config.toml
n_layer = 10
d_model = 512
n_head = 8
n_kv_head = 8
head_dim = 64
d_mlp = 1216
vocab_size = 32768
activation = "swiglu"
norm = "layernorm"
norm_place = "pre"
norm_eps = 1e-06
positions = "rope"
rope_base = 1000000.0
rope_fraction = 1.0
qk_norm = false
attn_scale = 0.125
bias = "none"
tie_embeddings = false
parallel_block = false
init = "uniform"
init_std_qkv = 0.0189
init_std_o = 0.0
init_std_up = 0.0189
init_std_down = 0.0
optimizer = "muon_variant"
lr = 0.00128
lr_mult_down = 2.0
beta1 = 0.95
lr_head = 0.00319
grad_clip = 2.0
warmup_steps = 200
schedule = "wsd"
decay_fraction = 0.603
decay_shape = "sqrt"
final_lr_fraction = 0.05
batch_tokens = 32768
seq_len = 1024
doc_mask = true
z_loss = 0.0001
train_tokens = 459800000
steps = 14032
dataset = "wikipedia_en"
Each number is 500 + 40 x the weight over its row's rms, rounded and kept within 0 to 999. Layers, rows and columns count from 0. Numbers have three digits each. The size before them is the row's rms in percent of the matrix's.

# layer 2 attention value, 512x512, rms 0.0546, rows 54-63, columns 256-383
117:567533490523524501541460529516488453422567492517493527553475509526454446509527536425460527509431478468465610499439479545454553424491437500557507438474485535524493532468469458484583523508506553508470541562540495462420566450473481464466471501471494419462553509525537425518543461462565488525525481467507493480509513474475485572473578528548550485513444467450556527501549491449410558503498
117:454454501452511491511553484502475484507514514577476517412511455551480489512459479500529468535479549455509527515514540494602616492482470539437469477505542533499508495490489507456458466465453492488512497489557514515471486479515453551528499522557471493550488517460484458538490426484614526473487461510467526494514516521447550622442509508545488488505464462512471400434500452496570509534523
110:502454456451386551574471476513462460544411502506503502553558506568533484489523541421457494475586431459497538552458477442520506475548475516466525522452496553506479521507488515486532512527530520484496505527493474472498453513473484479550476484524538552537466470479504499488527452467471554457501520506588490497523438478520502522541524554545449567531476457489548464461471506513515520426481
117:562532487500602489498515449482521447449500446504429509446468456504554491483497555570469451476458535507521607576481579495571490539520410512500555546504450449472487529493474507564474547532476510528522510493481431492519455476559447501482500453542542544485524510493476521484465402609504513533485508492505530462502431475595478454508490505497522462437510519521509514523494506473552451523530
119:492543509451470493416503516476519567477537464573473574462478439497495544454550508544515512475485591407550509561515530502500510420498611428458539453590543434509448451558572503491379532559494567503488448472472476564554502517486537495448440520511528565535566548495503536586504488507512489479504512509514502488565539514447573606563485461478445522500506451492487525470512531507519435518538
120:589538435488442444434504579509497504395503475517506498535547532486532462500501493453507499504510566496534436506528467510548516609435544495467503443541551505408471481467557432463521488518515521448463534524588490475467484515524490543552535426495518496493525533437525436472528456552498467529482453492519511497477619537484524456429496513462475451544519545517494458500501494540524523520417
118:463523555523506549506500503500504491478475561561460479474554560530446525462558556454534495507463502536482532512457523504499527553495544538520514501514497545496572477536427510501466475574543533530477531497463509476447548554485474513539461429491526516508523550521553475514509486452521527511447482481550471498513474465496583570534475510449491558473536483472487472422503494507479508578495
117:511501463458463458538452468506516514519506514496478559569493555514509529523488552542435478417488501509519495518533454555517566536510502470524535540470395544575386519537485448456585563463521472482541566502522582508500472519519515464538564550444434424540519523517471410418450427545541486506489459443515530511560479534437526537416486492474541507466459562529533545504508448561467486445472
114:542493495467461555484504475517425456536534410510533495464521502457497548468496543475476437509465491478442513513495531494463573516469479538503427491508459533566467532566480530494542564538515505538473439528499490524527486451534502513502508508486464466446527484523538518530493495473535442486451439505427514501547587512465465493491518528488471388585532549512505503563445470453515473472459
111:516519525503484479490521442533517504499505451489524454517525509510565519507534528519525574503448515440488458489589510503483547551591517476480561515477499492474504480462546538481490517589435444461567451485435518498544500459523531486441521453527534554511460469457568482479572491500435513504533539457502466496479419506447522460466497496533409442492432515447494589479480515488550473500493
# layer 2 attention output (transposed), 512x512, rms 0.0518, rows 54-63, columns 256-383
122:463489504454530408500433494524498556557457454491515464450544555463487431546493485495505498574516516521475576546482562552525502558476493533500478498490582463507540483508494485485464480551438519499530431468457490484496483516526487447492411514449399470530501573563562489507391507486563525472514496521484533459453491453498447472483590484558522522489447478517536485526533492470529471503587
115:513523536443529477466515444487526602513484503526545398491516528495510550465490439496474527543543433517542504538473536588458481523520525508555443536618519489501536515527487461478505515501570463499501505480519504505448464488544513490404537507551602539514493530564474573454489486562482494550477476466548487438517483491528469531492509501501478512493514598554546408468504487447512447427517
113:506448474467502478502520433516499533522462503510539449497513501488483529451462475498556549470489496450533456501523495448491413502523485501451462428553509454528430485540519510382499520507494433431496474520435466468496517499569472433576465469500523494476530541578513500570466459514490502439458548509430472460505513558472447494456541587474555496489531521561479435502547473465501462476404
119:487517529496478546518514521456453508516499513547464475491510439613427510503545505478446472476497430504546484433508516529441535493556544476507591516461479537490539603581556498488502502477475578433535472543529525454492442506518390520535588563533432509505539460538530484426519545505519501487472490528491516466448458473459528538555493518533512558559507489457499513483505395492526484502571
121:522460505575516456496472485514493483469487494459514496463415496590541570482469484590554509498553500416481497553515502477509492510489617451519482502529514474566535446506549448517576567477503487511438479476422478551515511453484484548491566484542498446470465520420534509557442521507424499601445506470401511500538483556518485515503440526481558536478540469368444523494528499529554496501490
121:493516517409588523469484504488545549482471430430601574523521513540486520585537521411547456493499495498485421471527465449521505567549532487550481467567499475524451512445492538506482501474487532443534550535526518503454435453525502499345575480467471517447498594486473436501540483458448439562484501539467497481547490510518445561523456498533448507570504454515516474464465527534412517555470
118:564470461459489583484557518462507483516532533573509506512546508464482568464517561474560513472511555402494520537537518466480534507469497481543409535513520536460462486519528411470460447446518526482534469428517504458545515498522507468527494472569477500490537390514484561491498542524462436492516554500483467503496500523461475445541512587460488536459525482445466488511519489495486500466435
117:509452555556476471466514488511559415457572562465523534492542451495496456521511505527430459613443504467490474496468499482495462526480472394437501439494491556538565431475475504491477539535484522452458515518492567513503445553460506563494573483563431553513488561515523459525502500566465421493487405419545511563485459502488400563508509540532531539410553533519527519506510477523501509487508
111:543476507548482431524463473517534571526458478494471553448497479556539495502417491502432535503477477486483463519588512495550443591472522510523507568523496487436469538493504465567517513485516508495495608545498598506527458525540503517488469444493539485504530419565509481499559447513518474498463567537522481441500514504458392471473493509557502462457457595490544543530426497549463511551482
110:448511525483516573452487467453480505533580501534483512465555566437591540454530514487573466443499529540486496509377605512479493523534484489541518553519454571571528543462495453456460506518493496501527517520409437582517524426467452439528514494546541495457491518463541473585498449455578524452506489479548601470508479453478509553523486451476530543492561455469566547560533541502510529494561
# layer 2 attention query, 512x512, rms 0.0598, rows 64-108, columns 256-383
082:552488507559485458477505474525481491512516493528560419462540530519515496510531483463509535497522430533482555484487453507446521529510481546442486454511506536551474541415576499583506454510451518518523454576438556509600455506442431479439481526530436450444490442512542454501554520500515531487493501448538469531490514470502446517482442543524543495475472440487472498437502510522626505598469
093:540485494502537508456586489579463484492511493453526490500596471526540558489526481425416503505535467481441495536557474576409450522522470446452533465454536533475461548494575543489485488592483505477496500550449550497499540513432505506495499555487496457448454511498587464507506546473545530442466489508460445568502561445527454533465497548498546499449531523401486509475472466542513535510423
088:503461470507497490536525529547483512481467504454553538511578437461478567464479529542508463482495515566475520578527523491521515549498546403531463512515537512506586451475497390547518448521462481528522429535466510548500516518465462552498518586474495553480530377528507514443496552466522573513566502476495543542543486508501518527529470513462485496499521454526488543479580522556503528510463
085:491534522483526527508456467448512530512477536489460506511492544537606471454545482482487472503534569482512469493551469489545539515492527464453479468524424467485463595507577563485535479488510493509553489460515500521477468560516481506486495462633539500561514457504501527499447470481506565543482499463519493502519445559499471538517561488523461533466546509435444571429452505518544476471515
096:547435455425449461527446527491473557477508476474504542526473476421474495501500427484519529513461443449520499541487528455463494534573519463459578462433525526498503435539443413498517532455448486450513458520512531548539504447490521538491484533525524479485509394543439566504475507443543599477521559531460497535521537515477541533480568479455532519441510553525555444490565542504501488461492
103:504530527475466521513462488465485505509514500526480565525485503547452512453498575540461555447468577535503463539505523483501562476480513482434489487556487449538519474511448526519443474456483532541520526499580490538490506479699435557502442491574420513500522535457464466472565471496485483541532459365533496493475510431425510546512479534572481482384479529592464488453508462508465473469535
101:484527466514563514468487485524428502465644514542414468506519462498527448533573512511472546452490510492547458451455551475532452492500413462512462530502461458553487580483434478541444542585470476434528467533472525465541593447473496535522505491433570547518461498514495474502490525538492446515565526477488462506582550433443437379490528508503510484471440510511547469529458442471534519497534
088:457486495517544486517471508465461534501565528493462468495494521493521536553480483456590533502437546478567552530464477518555483459479513470469408536471494497452504488436434570435500496415477544505424489454519483492479514515586491439462453476415504510474505533483484518485477482466508517526517502520549518471537494507487535454515482534568443562507480482519444450546515477486463495568497
096:515538485555559489451497518569535506476446475515537473415497490494495568492474556551478423467531431542543478502562569481458460475590458496492511495478497526471471493459574525475544510500492446553439493448444410479530521470515518514466520500424496456532481531479577505433511486473514519433483527541484554461504514499480458420390495473508503540470421535460461530484469521525517465544470
100:534532563478460485532453520509502503466563506492460488488512454506527548456458491451490548473550476512562530571564534473537495418533406445519594502533501548530484538499495491531499496493466530503487506507456488610469585571419467475511537491482495471504508445453582462459465542541483466489521488502456420460502523565541513505441446446572515530413528516467497539482451487575496529437470
105:463525513511531520539460471487453444481512524558419441494492486561508465498526497549474521498527528493557465510505458537558488494507498549545542510523431482492509431490485500514496464460576488551449517524535470479480416542490527507500438524559433527513521545487481514471543483484512499582489403460511544576532469428499514455490418482495511577496488411500496432432500489512455505472556
093:499506561486551535498525526452469546477555570544528435539504544472557533470489487524519511522448546547445447536435454537523428529586496535420543453468489498488511467514543481493481495494438464558527532599518544475462441431490516431476513470410446508465454513455552520515498519486530491537518511524488492458474499485507440516544586483513545530537491487544505538451477507423522516512503
097:476564452553459526504520512424521571512457510503503485441532442475510469563491462524467515471538488522494396424492478506492472504551433557594489496563463511455545484539491408455499529461494431490514514543526518531487431521395485499479564449512492472469465477490488472499516486509489509489568478539512449515483467431508517441554490532459491507521525474494481486501581477480530538475439
099:540572557537564518469519562445528520471622496499502381496479505505548478489469449514530464450509477533555459512499431532468466588485469509474512623471543568440504419504489476459518389423534463498486512478498561484490499498472511466506499451475520512548432476457476500455516491453463490585537468489460541550513486463520534506508551577526446507558511524549501513517534512539573560552539
099:440479529517473509401460555553468451535449570476507566513481473445490523496583549396484528513458550454531515511479493562466464545543513444536492491368520555459548454522504542573528530495517531454414440543521390529476491505461504468505522473465450494515479538524424490518496521474512539473487563466464501522556562468510487532555517547532437512571515505554547488496490507538581508520492
109:511481502504524472557473512436491463442415502480531546413501523518492483460479502458463545542430448544528534548574515447460549435490504474462414498554412469494514537506493515492494533582431494501426484521448480586464558483506549516479502471428499450478432539487551484499534479441458470476472590550522471454522509581540469488580499405514481527511559586490492488528469531461470501462457
105:554504524446467496545519554570509454551483420511451541500480564462523488452422541449461447426457451562529523546511541474457469546554479572499480504501533465462514535545550448540478510437438507443581485481536483411424508550442523561465482509525498568527506541504438465509553482512427413459454567475544568468477528477430558533550458456504561468400525569515432510518501558516542420491477
094:498498493504504515522501463546428496468429490458537439513443493573513466498530449466503493537448500474533477548508462436521517440464455498517457478476503524521448565433431585449471503491545474477502460568576498457518532510465539518496496560502477483462483498521485544546541491491541459561500528497516535436489570466506530469563548448503523470513562479582471391495521474508458454471636
104:510547539492548451534517449549435574471503545502457492565433515449507535535486458508540514424569534505484468530530512603500506487522498531544556506443509478499492428487555527494495500476554505476444522521481443518478484501400515515496504507510497484550529563504496523533553433489461463499506424478512418481545483560521472534544503469448472545483548525501504501438460485503505452502555
101:535547497469542439469469513514493491474499487487521488486502431529447623480569552522474437489471487462484544566540456515472566395501524533509521535512469505472560468535444495447509449484579528498538525436500475514506471475508477502518492536472459405473494471527530493516491403510572472515536483453565462524427476561525522492475522516518482529560527480474516500503492471548461501414426
103:537482550524526463500486531534521433481517473446495557482497550568455526515408450504471522511512488484476478543499469543501470460429529530501534497540499527440542628494547465456455499521491414462520494560478546549496500530466480465451479461533470475490519444464552510509435477486526523426576509623498483501470485492471468550533507439518536460489577553506506547564469461532510529442490
101:512475509461511572511533464477472537476465475534555398443504574499540514533496522493483510509546484521506534453549488538499494590476526413528434482523538486507458603478512501483447425438492485524482515458564453489469595472470473491493486501497455486556502516483518504527510458467542479523506512594508454524540482528560455435466463496548519436479517460521497541493577500478509501444462
101:493543501523471483443429463438456454538545514476475481545493400535549549472476520498498531483516544440478534407510561491516518532533508496462460489520506454463461422452510547554512518508531526526522494539503515505484564470552398505506535476465518551471472533490508468516604403489493482529519487464477481423535505413455563572465467473495537441536519567560505434591566444540443473488563
102:558544539519455500497507573474506490565476507468508590489481490525481484543502568554399505536470465536506524416501510498471487503504514504549557504570536511501525444550491484503466495484557541497501495538492531500445465476579531436534487464464470477437451432480517587509522532535516504501488497436469490481494459531523529476480505488505505472544456509433537460507466423494474471495559
103:527469589511478497467452455408527548573515470514422543460444541494505508428506532478426459481481478509519458526443504496486482526498470502453491452508503607533486438446453521464495548428429564465501547536426508504506464518565520494467491460438438548557519429466493557462509529491528425458454471499495540501520492536508560488468516453485547523395476463514496484528461555517531456439438
102:463536499511435487517527511474453463499517393494483451493483479489490524514546516495463488462578464531492432474489578505513534540530477529474467532540486505519523418469541503521495540548545499460476554559526554417528524520491464501554511469538511519519456538447500527461576481519460474511512552473508564464464448512474498493476495485511514572519506520557498462444549519503539501454563
101:473498465502526540438432479499497542490477518545409493620435540487461523402475518494487433442568511522466547536477455479568492534579521498503487447515497488501455498495469445488481518541464554480490552523513393516483546560482520445424589480446517586575544520552491472505559477525529475541472498449517497479571475474494547567529469573484485516536496515497457470479500540508500564498403
103:519485486502474534479457444551583472509477537549527535553480463538516524538505516467547474526502574530499560424515544484514478522558396494573521449561481503481596650497543500444573556505495437476442509506470436489479505497445507525467449554517530518464497481462491489449540459497491481482485539527457551504532503511581516538500479471508494524468521514498448481484533542541503517532499
102:487505478519429516494460486496436475568479504459420514415500414448566571454559537489490503512531523473552461563520508515438545436482481530525475518480491463472465550517500531425476392513496480529472553558571483483496491546530513515518428493516488525521488494501481570549509490444528499512509517483480490414539551479427502495507524480539483499509529544535483447606519557544553570537534
100:516493491591489538495491456514500502471462566432474447560473554545466556483458492471541518480487431435457457562495548509550453494542507461508531497535480459556434460575526529562515484520444526531513511560464463542489466478570511519514570468483470492509500546595521585443463614493563457460505435529472518540443445488492495483548493557427507538588482509446447529497500542515475522399515
104:465459540490555523479487535486430461525469551541487444467513492493523514466501512518484465472532436540457481556519504448429447531496515485466457530565485445582529543500463509591466574484390463451488508489480500499501451512532463606474451537525533538465515518480425447509491546449459479573433553491483557505499518582548477492444541521522519493510538450531521499567534485459478468537455
100:557430468542524496484520554472471506534407485466440470488509477495470521438544555464508537520452421508532570500512460531427491545544512522464561451495509550497460457545503507510496469480456482496502486412460448463513429470448529535497545439495530484545527459565500493594415501512556564540454525561480483458520550503434469538422519525510492501473473429491524551473569552501513528495469
095:501473486453512519509559505570503483473562509513587468483496491476426520542508452432468484552496416483457509499520457469385514507533418524450526458469549574476505488524540423521482531539491455467484441528539485489464563478443519503489536472503426505489539463472473522512530499509560472412478566531531480562528455506471492476506500517523534536442598534461514525478538513493570475518508
084:451545460455528537517486474558444484488480533473541541522517515492472469493504561539512490537477426451471539490444501470490406510481432411470486465441515497501548405519513443526515489513510468475546466511493497507457531514486478489443468487485444519492481447542476535495510501418493539509522540477516580543553579567555559464541482557468483517490473429533573529507582496453552545543464
091:466501504514493492526476518499479476507530527488579514484449522504404518603480489533533462540482483481506499541452520471475395611519453530454465481404538562452492425501573466484512524459559502436533409472453435488506467445538581525445459540446489493505510445527535559493500519517560546451474532503511538489492518471551499477476514476510553516443462554516543553521490512477503475493551
084:398532544465480492506464542501422493477573549478490492510449509542540434506534613482496546463526573507520476530479461488571463469517521499520527536592475484507493565445470489546464493485505482534521425502477548524566478555546437510517506533467515548491439531457497508554569490561457447577500463467457511473500528538478491423569508524540435430553464535533455404535522484492536502468518
089:467508483401444538463584457468471479521423507522480541532514493451441529497452467519496552523524588461530455457515564533517498491528555592441487532525501501499474505487473588482400492464523507464518515490469474499522467539519483477532508570537479486489571553386481517541487464482569496464488522480555456539507408531456462520407521497516463484466424495438503494470490505494516442486538
084:547493529421426500508460484534517493523452478463510444457487493525559452543484505405505493449488520432469503516472517517502500526442434410589553417496502497494495481487585517514494517458448461550477509521512556522554547486527461527559466472454520527501520380530580520512476438451457553573509563577450439553491460515488472556540499446469499492525490491459517534442461486598522497533483
090:498510471551500477572589505541442481513509568478541510573436438495415599511505508559448495499489501515446455446457499533548479480583476445469547448426456522494554410502454548431472515491523544520514531484479481461481487427469507470525519542459486529492494444500546463438466529501620538505512560549471515508529510436513551483561449499553469556505483536487464498531535477445451596622527
097:505475454526529473517569517552505543490465472550550532518510529531438451581511494527507467484477461517434484519475447501458525531515446516496484454556517517580559511509499466437478574530465522506481510503495498513455441417457505459497499493445457465464458484587453503519439473590550496455521551518411481490483463533558498489517475448491517493602491501525467516529479515529506521498472
092:496498564523493509508573457412449502423446551499480519590478514551546519521578515500503550470517548479547465505479552556510507491473529534458481543518520450427512518500479498511543483449464474528544583537533514545487504527536437518448495523588463557524448482423504520507571430417503451521530529503483513492541540489450475538437538564480496488486468570470494486461525504489518452509439
092:542564450502472556492515521480508561484444452501494527507459567526491492478534479472521468401538489543527480486527477477457490580477542491448445538516536562475451471436531485504515477478534461519540505448489483543654532432593480506488407506444464454450439442527476489405462548479557504511525519466446579488503528487480481510471476527520533498520541591471487483470489487491527560585506
100:519504520522486446488486549497474527520485512495503476544455474580600522478542477534517591444516548411435496524506593561543568553489481484461483508477501444510504507489539525447550499432546488477498502487509515466477324578459511520490522479501392543517498472489496529481512504466480559545475507594518500505503487455483456614499520484513543508519514407538475533458567605516426465513537
094:500448505470489468469536482485455459482489506430548548511493485514508540517582512482502503557468503453365542537472486496501516501498491531490515441471487517555564549490430478400482600432520517559421489513484570499500485503440546500535486482504565503552499585552459496528540481526512479519492463494501536464489453550549587482487522427509421560597523526485429500573544464437407528498519
090:513461539472585404457514462501512538504575486494517452469435522436399510522426479475462558460540491502503513550452507476561489484447535439463551482494459476530464507467491499470525483459434532482494510493548468545464518478543504593482533553458486465545535512476558561521478578378501485520439369389566505466483501480504543535535451501438515515426500516491454434531538502510497502457490
# layer 2 attention key, 512x512, rms 0.0614, rows 64-107, columns 256-383
087:479481490444485457542511492452565494500486574532412571488522531518507523545536523588434530485508583475537466479478503548535528470530462517574425546492434443476454521555442510464531478463458472480472577469547465436412545491545521521511534501476524494526450486436481553509509464485492460550557503554442507522436457500532579513533553562514471456448527473452534467511511503496431456466480
089:516546492547510449460452462562509468524569534530455639501447492502459502543477466506519540425507553436529555507451530518568555437560544579538424507458531515507491496485475507556541565417436577521510426505466507542534529515467489462502493577499505439503450458452464467505485553538511476463495582495512453465528448473578461469497525534468470487548535518460545489490555538472518453468464
081:539497491498467530530453515494490530547473508506473565504488526491425500558483468528493504542493487531423547526483451587554476463474426479484509479517459401457481456544486524425557504538523525457497472505515495459469493489499415531504490486485461496489559537499501550532591501437489445493491502479483468477497495478497591491498565486436486474532473509536385530497483486521539421537480
086:595454396457494522530461449439513509493549524477561574501524551489459614524429493518526494491540536481507553453503529478485474504497512563521524536499522546539523552499538521512501484481502546547518435536488531574614480507432545476500512527435519496496553496514496534473429548543479438487474529443465484594546524491491450400511573513475466471520538524523466449436569492516475523498511
089:554532572500565559465467429549463439534521477493520485569577527536501415485490498503496464493473406483455499584527468480495437472475508483370550545568546508512437485530539479464525470556579475508518446613489506481516427515587534531452441572433538468466499438483576404464534491497411442505569499545492539506525511486444551480560498424416527528539509535543447525448463472508500541522477
092:468442474473509387582487485453507559509565540526460523497549509507463537486472464509531505548525504548562538476485573543518522511489432506557526559445484500500464517545489449483546486500526456435547547540462446503536509513510538467432531425507547501468525425558527558453411509539422491503437532557439462502475543538496501461551502431415478489511464467442486479533534422500402467514514
101:494477453499481405449573482456497432537472498507532449492492542539622486498560496555540496476454486531454529434456496436488475507567537495462496469472567563467433528508516444476514515490533499547576544499475474528463452504574484525492495409540571438557523509531436465459502479521485470454521482506575441511532500478483440482463549521482505516457547475488501538580514505474461477483490
094:486529518527484500487521532544522537477422504553522590468474536511393468460496498538459456452525441507491464416476548438473470512527445524528517519532423444436501442452495459569416495521442499442545490520463477557549474509527411544473559463518440428546515515559498524469455462550497546461524537525469549460508542537507464543524519485496603487458509481493497581573483490520408500500475
092:540582502568506491524583484482562462544509492456553445505508485555522545444472421483593437524528496517555489478456453498579550531499499542591499500510491559500551429554569481508469571506471608507518500555524476517529534469439423435416503471461416489529479494523449468516466576539459466518452543552444529503496481449438375517513485470467563465533621520461459473457470452431531488427524
090:472467548435439483515528516571502493607442525518517586469483470566505506429490501485517516601552566503427495519507491513453489434508578562517457514503450526550552472525531407499485535503563474459505475473580505513610495441499385461497490473470476554439554488454485526502529514516504515453415516416461524525542410511483469508557559457507465457439520395466546512446530548520502478589478
094:513470504523490548492505448443494511486488526480547545455498486477472468522527446505496521533500522500550501460522552447502503504471509459589516593529469475524513450475469480476524496494501472491555445442487529612505529483471467559533522567514511522472526534528573533517486515502540493495522555558514502448547468550418492466487472526530470465552422490531464480488489494496446582450604
098:547490537498507496487534514531512503566528482459530563471592461512529476528509489506541479491533414564478519496475460495431485501493504538459503443569447498474582447492490502470472468502543592459488519510535480511474565540449505485550532581490482460495439533502550449472554531528530458520520464585563554524467523544508516487486464457527513542458486491429498528503522531446517503475474
100:492553483530474510501449395567422478424500469506455469554390560498489442491520487544511511468538491504523511460500572491492493442512464499479490470496532476491478551559548514499478464501479450446518469426438486539492532447492558520556493509491555461456538520486593566529463558514487491537539517499478513523482521473519478512480500489524532470508469526518471501492457524538504424536435
104:475512466531497501515458503543517526496520496506524530474517472490513463555463459522554558520498466586455526460535524494549520451486465564657521539545475483473612582506426508452463479553556503433532494482485488476502508450531438449579506466516566469501428478483510591500506482530419535529540547588503511479459538610522472490463501476457527471490416513507450546513454502472526436500509
095:500518493548552496533542433503514538501540549510478549426513444519525460501601520504512492501420498407498532508491502454511464560420533530409457485538431473529475473559468417552442445452492569530525549538507506530507511532441513512578456485509516462509510465492465476469495509521544469493506489569468544527467502508502536505506476486531491504474496496445469494445480510502520513487518
103:534460512500480447496515502506490512474490458518491483481545552500495447480490565507468447524512527462529533476457491533396533450460536472611473532458474522505523609437426486527536477460539420527496518486512458502518515485495496512546513528494477614510507535480525513550502512547442510501542513526538546504443502457466538569426487511520488503545516420497482482455532461489499449520517
108:502470431491447517483478570425458556506479506445464546499506437447485598531499463485541515497551507540555449538584544519477463524476531455534475556515488509520487496542460429552547486491481457514506483442534481567509536571508482563460492467516539523514519464522559526533478482458491450502501530520434428503448565515487538472442492505521490519466463582535494531522499485514451449532485
094:476529500463509506447469546490517436503468522448504428540526448512528526510481561455499448411520508490471502474493498467534485423504526515630507479506476492490502572586526501412522506501503507494451562451515520567560461569555423545506488393466514535524549523471606520568526558513506504484512492530497405528481525543473496531539459458505559505523519518472539520414594603473445608495470
103:547517471513434485448542464467531505491488486443449501533494557501499479536499505503489575491489508580485539500469512443506452513473473476508506544475454530468460462387523498532514440423530459523477548544470570524423492473465478555497482469504417460475469529520542476504516442509485512489473493487517556532468472558479516509528513471535488509482440470471586506523472486471506508513539
098:534516447525531510513492475537392521493496468496475551518503395491532505463499472465563561478492476543478611488493527597472512485583504514463538522464431537492473488492521527486472511486498453501488549564555514507520516476542509475500476427420511484493547491486415521539524501538482465434444571512489517479514551504510489467534468558464470525466449462484484561425491559525549546543490
101:503498466545466526469451539473502520487563454483532491457452552474521514468521509537548502455510456450496547511522525486507539471512496509529461508568489515404547502510459532490530455475446461554490433514481495549461528510477526470525548538513488544528498518530474538509510504500456490516494482491485540509469498463497563559544462461528481476476549484429486486496571524475523476487457
100:430475561518440498468442467532550501472413504541579480483537498522554581477481523489580458514480530495546536511511505450512461506507462486493528527497479498484529548455526434514504522532556593572492519552569503457481480572468554518547535454530473495437466449515543511476495468514497516481494494504490465512438529444443495467488448541480517529500502531490516497503479492580532461510451
102:499509488617504490471477418447565466426495522495456465496499451463483508438493493513519532466372469549557471508492443478566449508482451564485471464520463507485546548488570482447618492528522492446502526561477430485483550467500538484537486518499494507515493431429491544363512528562528493504514494557546463466522458558505478479514547489502486496485488450531460423476516462492556487508473
100:449459523532537482537523521519448531463557484515507495473502469540434412457485499520524495490530556501450456579436405528541520485522498537526511421566469484582515506479536535506448560566423493483442493563496483554587477498464485470477468529482457472483524568501437509501556520481429513543525477487508471449491474517558497589466467406487468392526474584549500476487530500480486547523486
097:493512521473524473488476484557556463549477520468541523577512491520525485548547503528529545506627532604507508513534459458474472457547476415552482526561503436492505502483549526518507543469485520441516470461518516525495491520561503490523514512527442532506511532550505454405484520488476525502507462465520545469503513543482466450561540478509468455499535523506475501503603504518497476599491
098:429501510540501520482463503452474443494515456531533406440581591508458509487486439448496520507496483403521493513530469505530549471443520560478513443536545575543556422552539498485443501521512491443497489435462466526424523561515417507500573514511396453498567439482581496465507578529477493428490442539448378471542516463504552464460499550510572486528472492528495516535511469454472461506521
102:531543571445441464578528462486512481508463458530533511540509536555484515479471499524505489574482482597423552564563457470517554481538432496453461493488513585501491544527509468507532403474496442499510505446599481511504486536503472441462489509520447538474474494497522529489479463493460484508512507574540483508481540520468494500521481493462500496512581447550576491510509482526538485534535
100:457436462531459571425465519499487507489475541471534510481450485469487454444447480528494488527520497478502543501482476470497485501517515452522513506500553452498511400568531470468526485555538564507591552515483452488493503498543443531517550497496481544523476518482464472515500499487499510460473562542446508459538506492519586472500497500494546505447552508546493551522483500469421503477516
100:489509482500556517467473401523568443473524483405546470495574501462547503551488484490533531443402533522482497486499501456471546604445443471475465448519506500496531485542532490519520553432506533553526476486497525573519559454505550477545551498500462482503499516437499508555523482547496512503503408460509514510485422509506525505476453504541502535530536472565428504445475474500467529447481
101:510545467513499495464533488468507538501519446490509522504526513423496436524540536491493453507554454504524467510489497489473516478479489514501551529600455479476565500506513431438502517435547454392527535491496529478547533535506540410475432551442501451507460481575467503577493422518501503502534493542517473470436519453497482513481421478570477461501477504464570495518539509522515503448475
099:473574470479458503459545520465455518516493538513584464570505442527574480491512482529460442523479547499549423526491517505553426483466476502480451477384463577457490474522499477528506519500598558554502429497487493480520595478481481567527559534479475554520538498550600517521547482535546491434458459457502428548502531490524483509514472583520445515489474513551433504475553493503545502469542
099:497445557485562501481516413499494470477544534496458509477588468449495479445450493481591561528546477520500460529435516527469539565541566554464458459509524483463500465488392471496535524549522534468517507526485526524521492478459547460494620559470509525493519503520468509522488573434471502573464503437484523506513557479535481493473448474562496474446497539503474499492496504491451531520524
085:488531584462532480450472542541562413477564496490413520553537514490484514504458500434513551497458415512537480588458530505489487457498464448519425470478526489480473410408568456575507536484453542546454436467475536472506520492433470535458517536451498397481416497483583492493511490550553511518500508435472411498549463490580493472476503549503480540533547530493551498566447526484536489548495
078:526484572582539502500583548510458468513563488506480514488538459575496492533462502469461527519584461498535463563462519522474468516535492539503515438461527543522448520448542528506584566524425491504491454510515489460551441501517502469438529439512498431481455391462559510479548476532516510439535512471494530492548420428462529545518561470438536486445501505484466517517444517536543475504553
088:455530485500512517504538548488482491476489504510485487519534488474408440464464432461488510471460464556458491541588522552548518443522507408476588448503491492513491471490508479465516464523497430544505570504461468489507502485455476480441536564501521549524477543434532480453546471472466467504460514495460487540579453488494536506517527515467526439495538460545484468507500548513482467497541
083:512421486491444472524551446497537580474569496558498493472528557473487460417517448483503541458510469505524575463547561450478534489435528515461478486470506498533464517539511528480491429487589477543506479464472572522502441429460477433458508470512547533512472511516466481526464520453476504575484463503484500534440517492551461513529509464492456538434413481480534487588571518504484591527463
087:521478488487531464537464408511517492487511483546552418517495480500544538471562451453569510555542502497489557471489513480517520517505509533484398496488487521494441466486513544521467487470551500461506489500528472487548490495524467478482591527554483528466546532522442520428469506501502459464530541463507514540480567435522503447463471507454506490480491477460497535487576459489539539561544
088:495507470450519503545426461483511477463549552493512482489492580489448498503497498482543466517549561463495551534584516514450493529450526497519539516474489416467549544490565574534531552503519460569516476538431473500466584467535562495464509481499474515550494437500590485487511547432459525526480507471489541405519580502526543468480476519480485536517431563522492476509457569462451440539504
089:452519503419541498397549526487547497471543493464445562428527524537430448492563491505439480447494463495512542440507555405464509493522484563497481482570446505476516417462510508549508505502471552476444450536456523512475466492537461489533421522551578560495491458483512471504570514501411483509552459499479485479600498504507533484507442471452500471494523494546529470570429583482505504502458
088:504536502472482496446527600521505510515446464480521500531508546471538432574479504490502488494533468505466509505497510492557465475456547462515524524473562421494491508466565604492431492559476516445486535564481536432490446537488548510498501570508554531507468531424462470510521561480449528526534444566550510491538444454532500535501448506491531472494450590513522484482487535527527592499459
093:548547484449530565580421544469488457515516530477502485494481594479542570476498568461493496480483566436527562546566573502541490521479541503510505535482507483548449506532530449486518533494470428582520489450452492559461542488488527527495545468499541477476529484577552464499485557423474593480489512493468470511529565509507521446500507538456491547514496519490485435441558512458516531469510
096:509490495521520446516533522456530511509467490456498455445496487494502506519490525486494512519494522483441492510472523567472456514489467619590531538530485502529470489525460513480576513525489533452491514525505528529501460516464524475443460515527478518461498453528445484484553451499506546501473545521495510514496497461538456565474542487502485484500513464480536531529502481496425490436487
096:465464499484502513499384528481484496566445533562474510506574508518527495539532493452458508455473546524484469533525471455498514586494538469427506544612507461534519586462517492457501489487497547469468478454484528449472546482509495590556484537466462530519505480521583506487514518450558517538485504426492545499509532525502511569472467522526496544486418471530493564531493511493594608561568
088:550480442589484508514545549489462511589547521551506487532494422526464481521543488529505584481451586446489445419432503498489606420517491469518487560515507428488580572505525551500401424510476483448517463529510503483468525476478489522540478509477487522521403524504374455481470529525517506482530435511508463462475493481495485536497482488567508484544491547536510469466500483454544490523539